{
  "bias": "all",
  "init": "normal",
  "init_mimetic": 0.7,
  "optimizer": "muon",
  "lr_mult_o": 3.0,
  "beta1": 0.93,
  "warmup_steps": 200,
  "final_lr_fraction": 0.02,
  "seq_len": 128,
  "steps": 5020
}
Each number is 128 + 32 x the weight over the matrix's rms, rounded and kept within 0 to 255. Layers, rows and columns count from 0.

# layer 8 attention value, 64x64, rms 0.0891, rows 0-48, columns 0-63
[[175 211  78  87 124 126 136 101 110 159 150 224 152 125 140 124 103 136 148  76 151 112 135 160  81 148 110  92 113 159 108  94 161  92  80 139  69 107 174 157 128 110 129 176 138 106 140 159 160  97 133 199  51  83 130 120 123  94 141 121 104 196 143 101]
 [104 113  82 100 123  87 186 130 110 130  94 128  71  68 126 123 182 106 180 151 132 122 121 117 137  98 125 139 121 127  98 139 128 172  90 195 138  86  22 139  80  90 134 125 142 166  97 149 128  89 108 119 146 112 142 106 151 121 116 160 132 163 125 179]
 [147  99 196 154 120 168  70  38 177 151  94 167 118 206 129 173 139 101 105 102 177 134 163 113 101 120 125 118 114 114  89 110 209 124 125 170 127 155 147 119 103 102 123 104  69 148 107 127 122 102 157 109 107 114 123 153 150  37 162 193 172  97 127  91]
 [ 78 115  89 125 168 135  90 145 196 124 194 104 149 157  90  75  77 158  63 125 166 144 105 149 162 197 111 119 113 189  71 155 149 107 121 162 137 136  78 100 166 197 110  85 208 104  96 157  94 126 171 117 116  44 130 151 151 151 135 145  91 117 137 107]
 [143 103 114  96 114  81  76 154  94  82 143 149 132 179 133 119 131 157 108 121 161 219 144 107 122 112 160 119 126 104 149 119  63 128 139 109 109  98 119 137 164  70  98 165 126  93 159 160 125 127 147  80  98 121 106 101 161  77 188 136 118  85 153 178]
 [119  79 149 129 108 167 143 150 149 154 138 123 173 150  94  95 139 155  91 119 147  96 110 129 119 108 174 145 123 154 128  76  84 138  92 169 182 116 151 153 131 115  98 144  92 172 192 162 187  77 201 133 187 147 114 144  84 102 105 131 135 162 113 120]
 [108 120 112 124 113  96  87 109 175  57 152 138  97  85 112 142 137  65  95 150  86  95 123 148 179  80 180  95 149  86  76 183 151 220 102  62 134 135 155  98 137  82 111 198 110  79 118 143 158 136 162 131  85 147 116 127 131 160  68 113 122 150  99 136]
 [132 158 135 159 205 122 111 118 140 128 154 126  94 123 112 157  66 146  89  61  79 154  80 104 142 186 117 128 112 119  95 139 113 133 111 173 107 155 125  99 155 115 145 117  97 126 128  72 123 133 173 104 163 190 185 134 107 115 143  87 109 110 180 119]
 [207 113 153  78  92 131 123 142  56 104 150 131 106 126 130  90  83 111 128 154 104 157 177 131  97 118 189 183 117 176 131 117 113  81  75 119 146 116 156 137 189 150  44 129 177 154 148  98 113 104 163 129 176  91 102 125  96 127 137 119 153 122 112 151]
 [122 153  98 114 139 187 119 146 112 147 118  98 131 136 144  77 116  41 150 151 195 168 112  92 127  39 145 121 126 136  59  79 122 171 122 121 181  52  66 170 127 225 111 169 107  89 129  87  98 145 130 120  86 149 124 171 118 175 117 135 164 109 159  95]
 [138  80  85 117  61 121  98 148 160 134  87 175 116 160 178 131 172 142 128 141 168 177 117 174 138 154  54 143  89  99 127  96 139  59 114 200 156  98  79 141 127 133  87 129 131 141 109 185 117 171 107  29 108  34 110 162  98 129  89 109 137 183  85 105]
 [132 149 119 163 160  86 121 149 115 108 131 187 179 141 165 149 135 103 131 167 126 134 130 153 159 138 113 144 120  51 151 119 144 100  82 140  94 149 150 186 158  77 143 181 159 120 174 157  95 144 182 136  95 154  94 119  91 101 126  66 105 145 115  81]
 [103 110 123 160 127 104  86 188 146 166  59  70 155 139 149 174 120 106 155 148 193 104 124 124 136 128 135  98 111 115  96 129  74 123 148 107  87 110 143 133  99 122 180 162 115 126  95 231 140 156 129 144  94 140 117 117 172 125 118 127 154 118 109 174]
 [179 100 138  73 119  98  88 189 116 142 128  94 128  88 144 161 131 129 128 102 137 130  96 163  93 103 112 183 153 169 120 113 124 180 182  90 176 105 110  93  94 124 114 139 126 161 117 159 119 146 142 156 123 141 148 172 175 122 165  47 153 122  90 154]
 [ 55  68 147  92 107 133 113 104 108 105 132 184  87 189 137 137 173  70 143 105 140 163 110  83 121 150 127 128 117 122 186 144 167  94  51  88 165 139 104 167 151  82  69 129  79  67 212 148 171 186  47 157 141 164 149 158  91 107 159 121 151 148 154 117]
 [101 162 138 136 164 134 118 136 104 114 150 149  79 168 134  97 154 148  90  82 156 199 105 155  76  99 105  90 154 111 151 104 133 117 134 141  79 127 158 177  92  62 194 137 189 170 153  54 158  88 140  90 103  58 155 105  75  82 101 171 176 126 117 134]
 [ 97 143 167 114 121 134 140 146 116 156 117 188 152 124 175 137 112  86 117 111 132 125  92  99 171 136 129  64 148 116  96  60  79 158 141 135 152 106 118 141 144 110  86 122 114  86 102  71 140 109  85 150 139 114  89  86 121 113 124 175  92 188 101 156]
 [159  99 107 104  88 101 123 104 149 114 123 122  94 135 118 142 169 148 178 152 152 116 155  84 133 159 170 145 121 138  69  82 147 117  82 189  71 130 115 103 181 106 109  88  44 151 139 153 139 123 132 115 118 198  75 141  91 158 140 141 114 160 124  83]
 [114 200 115  45 115 153 136 185  64 232 206 132 147 115 101 149  84 122  83 115  93  99  95 107  44 128 150 129  81 194 163 226 126 127 154 109 140 148  64 132 163  98 129 200 170 149 118 123 160 129 111 145 101 141 144 145 198 129 189  74 140 115 130 161]
 [ 95 126 122  82 132 133 149 115 110  79 103 181 150 114 128  99 108  68 142  63 132 132  89 147 127 111 126 108 136 157 159 188 120 162 141 162 188 101 120 136  79 183 126 205 117  70 135 138 119 146  94 146 157 123 118 114 104 125 112 102 141  91 186 144]
 [114 123  65 122 153 144 118 132 129 193 103 115  93  55 206 108  65  81 199  86 166 150 196 168 111 121 101 123 146 171  38 129 108 115 137 148 131 140 147 129 141 118 119 104  82 146 140 102 113 181 158 119 107 111 143 110 103 108 171 111 213  92 158 139]
 [ 58 158 143 145 123 136  78 149 156 163 138 100 152 209 160 123 101 146 180  93 126  86  82 149 114 153 230 135 162  69  80 107 200 111  70 130 108 128  80 120  99  78 142 128 118 137 145 111  74 150 109 148 165 101 113 176 134  98  85 122 135 130  93 220]
 [123  80 151 138 223 154 128 119 166 107 163 125 132 130 100 134 135 135 122 102  97 112 108 182 137 155 196 122 144 161 128 138 107 208 129 129 102  89 106 111 125 124 107 147  79 128 117 134 104 111 132 108 122  86 101 152 151 127 137 115 162 109 102 122]
 [194 141 132 154 142  82 152 114 124 136 101 103 126  52 152 130 129  94 134 126 122 139 135  92 121 153 143 171 194 160  79  32 151 163 168  83 150  51 100 106  75 124 115 122 159  97 141 109 149 135 110 218 168 132 114 111 163 117 177  98 114 142 137 143]
 [110  79 138 125 209  94  80 105 185 143 105 160 137 183 129 107 201 140 135 155 140 117 163 143  41 135 146 145 158 118 105 126 123  84 135 150  99 116 108 160 104 133 175 113 174  99 146 133 118  93  80 124 101 117  98 142 179 171  97 163 145 114 121 101]
 [160 140 126 142  98 113 133 128 148 146 151 172 187 131 181 145  95 161 134 130 124  66 134 103 114  89 139 125 141 105  56  53 107  95 126 137  82 120 146 160 103 158 141 177 101 128  75 153  75 162 155 115 129 143 117  68 127  72 210 194 190 109 163 114]
 [174 117 160  80 190 113 106  63 127 198 126 108 138 136 104 149 114 150 103 136 130 108 148 183 122  85 125  97  98 161 138 111 113 144  95  90  84  90  84 116 124  91 157 124 164 142 148 144 119 133 136 145  90 152 111 167  43 185 145 168 144 144 100 105]
 [125 164 140 115 101 170 139 141  82 159 135 149 115 106 111 129  97 117 228 161 144 154 156 142 106 112 153 121 176 117 105 119 120 119  86 125  93 130 137 146 111 103  99  95 106 167 125  97  82  51 154 139  64 122 113 129 162 108  98 107  89 141 124 128]
 [145 155 208 161 127 126 137  64 152  66 152 166 133 139  99 182 185 146 197 169 169 122 166 113  90 113  99  98 146  87 133  57 100  83 169 110 138 190  96  91 100 126  77 118 112  99  85 137 156 103 144 148 117 123 179 114 108 102  83 163 168 165 168 114]
 [166 147 104 170 146 143 135 113  99 131 108  92 107 124 171 110 134 152 116 110  81 170 110 103 158  80 145 176  76  36  94  78 154 160  77  70 173  51 173 127 119 137 103 177  89  87 172  94 179 106 160 148 124 114 210 148 160 179 125 122 130 162 126 143]
 [126 124  91 155 103 158 164 125 136 117 104 129 116  95 131 104 154 117 134 156 106 167 154 134 133 107 154 131 135 107 172 149 119 140 139 138 154  93 101 113 103 104 107 184 115 114 138 142 139 115 102  65 155 108  74  95 177 139  96 147 132 157 182 182]
 [135 128 112 180  75 115  87 108 129 140 110  95  97 135 116 109 126 158  99 149  62 120 196 101  90  76  63 145 132 140 120 118 107 187 119 148 131 106 167 134 129  78 103 166 107 116  95 140 107 132  92  93 122 100 176 172 159  87 106 116 164 175 153 108]
 [162 152 168 138 143 169 167 106 128 115 113 127 121 126 147 136 158  84 164 148 133 168 152 126 152 115 159 116 148 153 163  79 135 110 131  86 177 156 199 155  65 149  95 163 136 147 117 167 137  93 110 182  99 141 108 101 107 131  79 186 144 137  97 142]
 [144 133 106 121 117 156 160 145 125  83 114 123 132  92 116 144 152 115 102 102  56  80 108 172 145  90 127 145 187 137  78 151 137 159 114 129 142 113 162 135 127 111 122 178 132 144  92  90 148 123 135 115 158  95  87 106 138 190  61 131 165 165  71 155]
 [106 120 151 117  95  74  81 166  88 152 120  89 175 156 108 175 114 163  99  82 162 158 108 112 124 139 140 173 120 107 172 167 128 164 129 116 155 135 146 127 145 101 116 119 172 102 126 156 123 135 117  97 147 174 137 135 113 116 131 123 110 103  47 133]
 [ 83 152  98  42 129 146 180 171 132 133 122 119  87 124 145 108 135 143 161 135 106 125  26 125 180 112 167 143 165 131 120 120 126  80 110 123 155 107  78 154 142 108 146 111 129  82 155 117 137 103 131 126 189 167 168 128 134 122  94 110 130 132  63 194]
 [129  90 118 171  92 115 142 136 147 105 124 152  88  89 159 135 111 132 150 114 114  86 144 135 134 161 140 121 122 104 109 172  70  82 104 109 119 152 165 129 175 148 145  99 146  98 146 168  81 129 177  80  72  73 143 105  85 101  44 107 149 129 134 134]
 [111 139 162 166 147 201 111  81 133 145  49  88 186 152 123 130  87 150 103 120  94  73 128  84  83 121 114 156 120 149 169  89 141  80  84 130 118 111 168 149 101 172 200 127 147 112 173  86  87 107 103 120 156 162 100 167 131 157  83 106 121 111 155 115]
 [245 120 104 152 182  88 179 112 169  99 105 124  35 148 129 106 155 120 133 200 138 151 179 131 122  61 100  94 139 168 154 149  88 140 123 186 160 104 125 112 144  78 136  87 110 106 160 121 174  98 104  78 129 122 144 174  99 161  82  85 128 130 150 148]
 [165  87 137 155 134 168 108 116 142  41 123 103 112 107  71 138 106 116 113 118 131 128 168 109 165 190 151 156 127 162  96 135 104 133 133 152 108 117 165 158 141 172 106 119 135 172 130 120 125  92 154 127 174 104 126 105 177 129 157 154 102 146 100 126]
 [105 132 153 138  51 160 142  61 114 151 146 137 100 132 108 125 114 185 128 115 114 157 171 106 146 127  97 151  77 111 145 199 149 116 130 115 177 164 122 155 122 126  92 135  64  90  94 149  72 135  71 111  73 126  89 110 163 136  75 136 145 127 161 111]
 [117 113 154 170 120 179 153  95 130 135 118 127 135 139 184 146 124  73 144 146 112 115 166 143 162  85 116 157  94 159 107 163 147 132 130 162 120 116 138 103 126  78 106 176 152  65 117 155 125  78 131 139 125 173 101 156  89  71 155 142  99 122 115 146]
 [146 107 147 149 131 174 155 104 163 136 133 116 112 132 125 146 117 146 143 144 150 149 123  95 149 191 105 128 131 110 135 125 144  46 168  89 115  98  97 145 115 120 148 100 117 104 166  78 148 111 115 163 130 110  89 141 122 104 145 144 128 116 108 147]
 [155 119 121 170  96 169 141 143 142 156 160 134 131 128 125 151  88 149 138 160 141 148 140  66 158 171 100 132  97 120  80 125  85 136 165 116 127  66 176 123 114  85 160 138  95 152 161  79 168  98 152  95 113 107 135 119 121 101 125 166 123  78 128 112]
 [125 179  94 127 168  97 173 117  99 161 138 127  98 154 146  94 105 182  84 118  97 171 156 150 140 194  98  92 107  68 133 142 126  76 110 182 110 171 128 105 155 107 104 166 158 133 120 194 121 147 112 129 132 111 143  99  90  75 193 157  92 120 149  99]
 [161 126 142 217 127  93 142  88 145 126 144 107 156  98  65 221 150 153 136 139 138  88 101 117 146 121 147 146 135  64 110 105 126 134 171 105  79 103 106 141 110 110 130 148 133 140 122 129 108 162 133 159 150 145 174 129  42 101 119 152 179 122  91 122]
 [158 129 153 103 115  94 143 158 143 149 147  94 143 142 151 135  97  72  35 129 134 152 124 127 125 140  60  95 157 187 165 143 119 133 106 102 172 138 136 112 109 139 146 152 148  85  75 144  90 126  91  97 155 121 108  90 114  91 120 200 133 126 133 148]
 [153  90 119 141 122 167 136  93 178  69 141 105 179 125 183 125 155 120 118 147  91  81 171 150 117  90  70 165  84  70 149 113 185  83 111  95 116 132 103  92  95 126 125  66 109 107 153 107 111 124 160 119  85  95  90 161 132 106 162 115 115 203 105 134]
 [122 158 133 109  73  91 126  91  95 119 115 179 123 120  83  85 140 128 106 200  77 123 168 175 136 132  95 140 110 147  70  96 139 148 113 135 100  96 126 230  70 114 146 179 146  84 144 177  79 152 119 186 147 130 157 108 155 133 200 134 113 169  93  97]]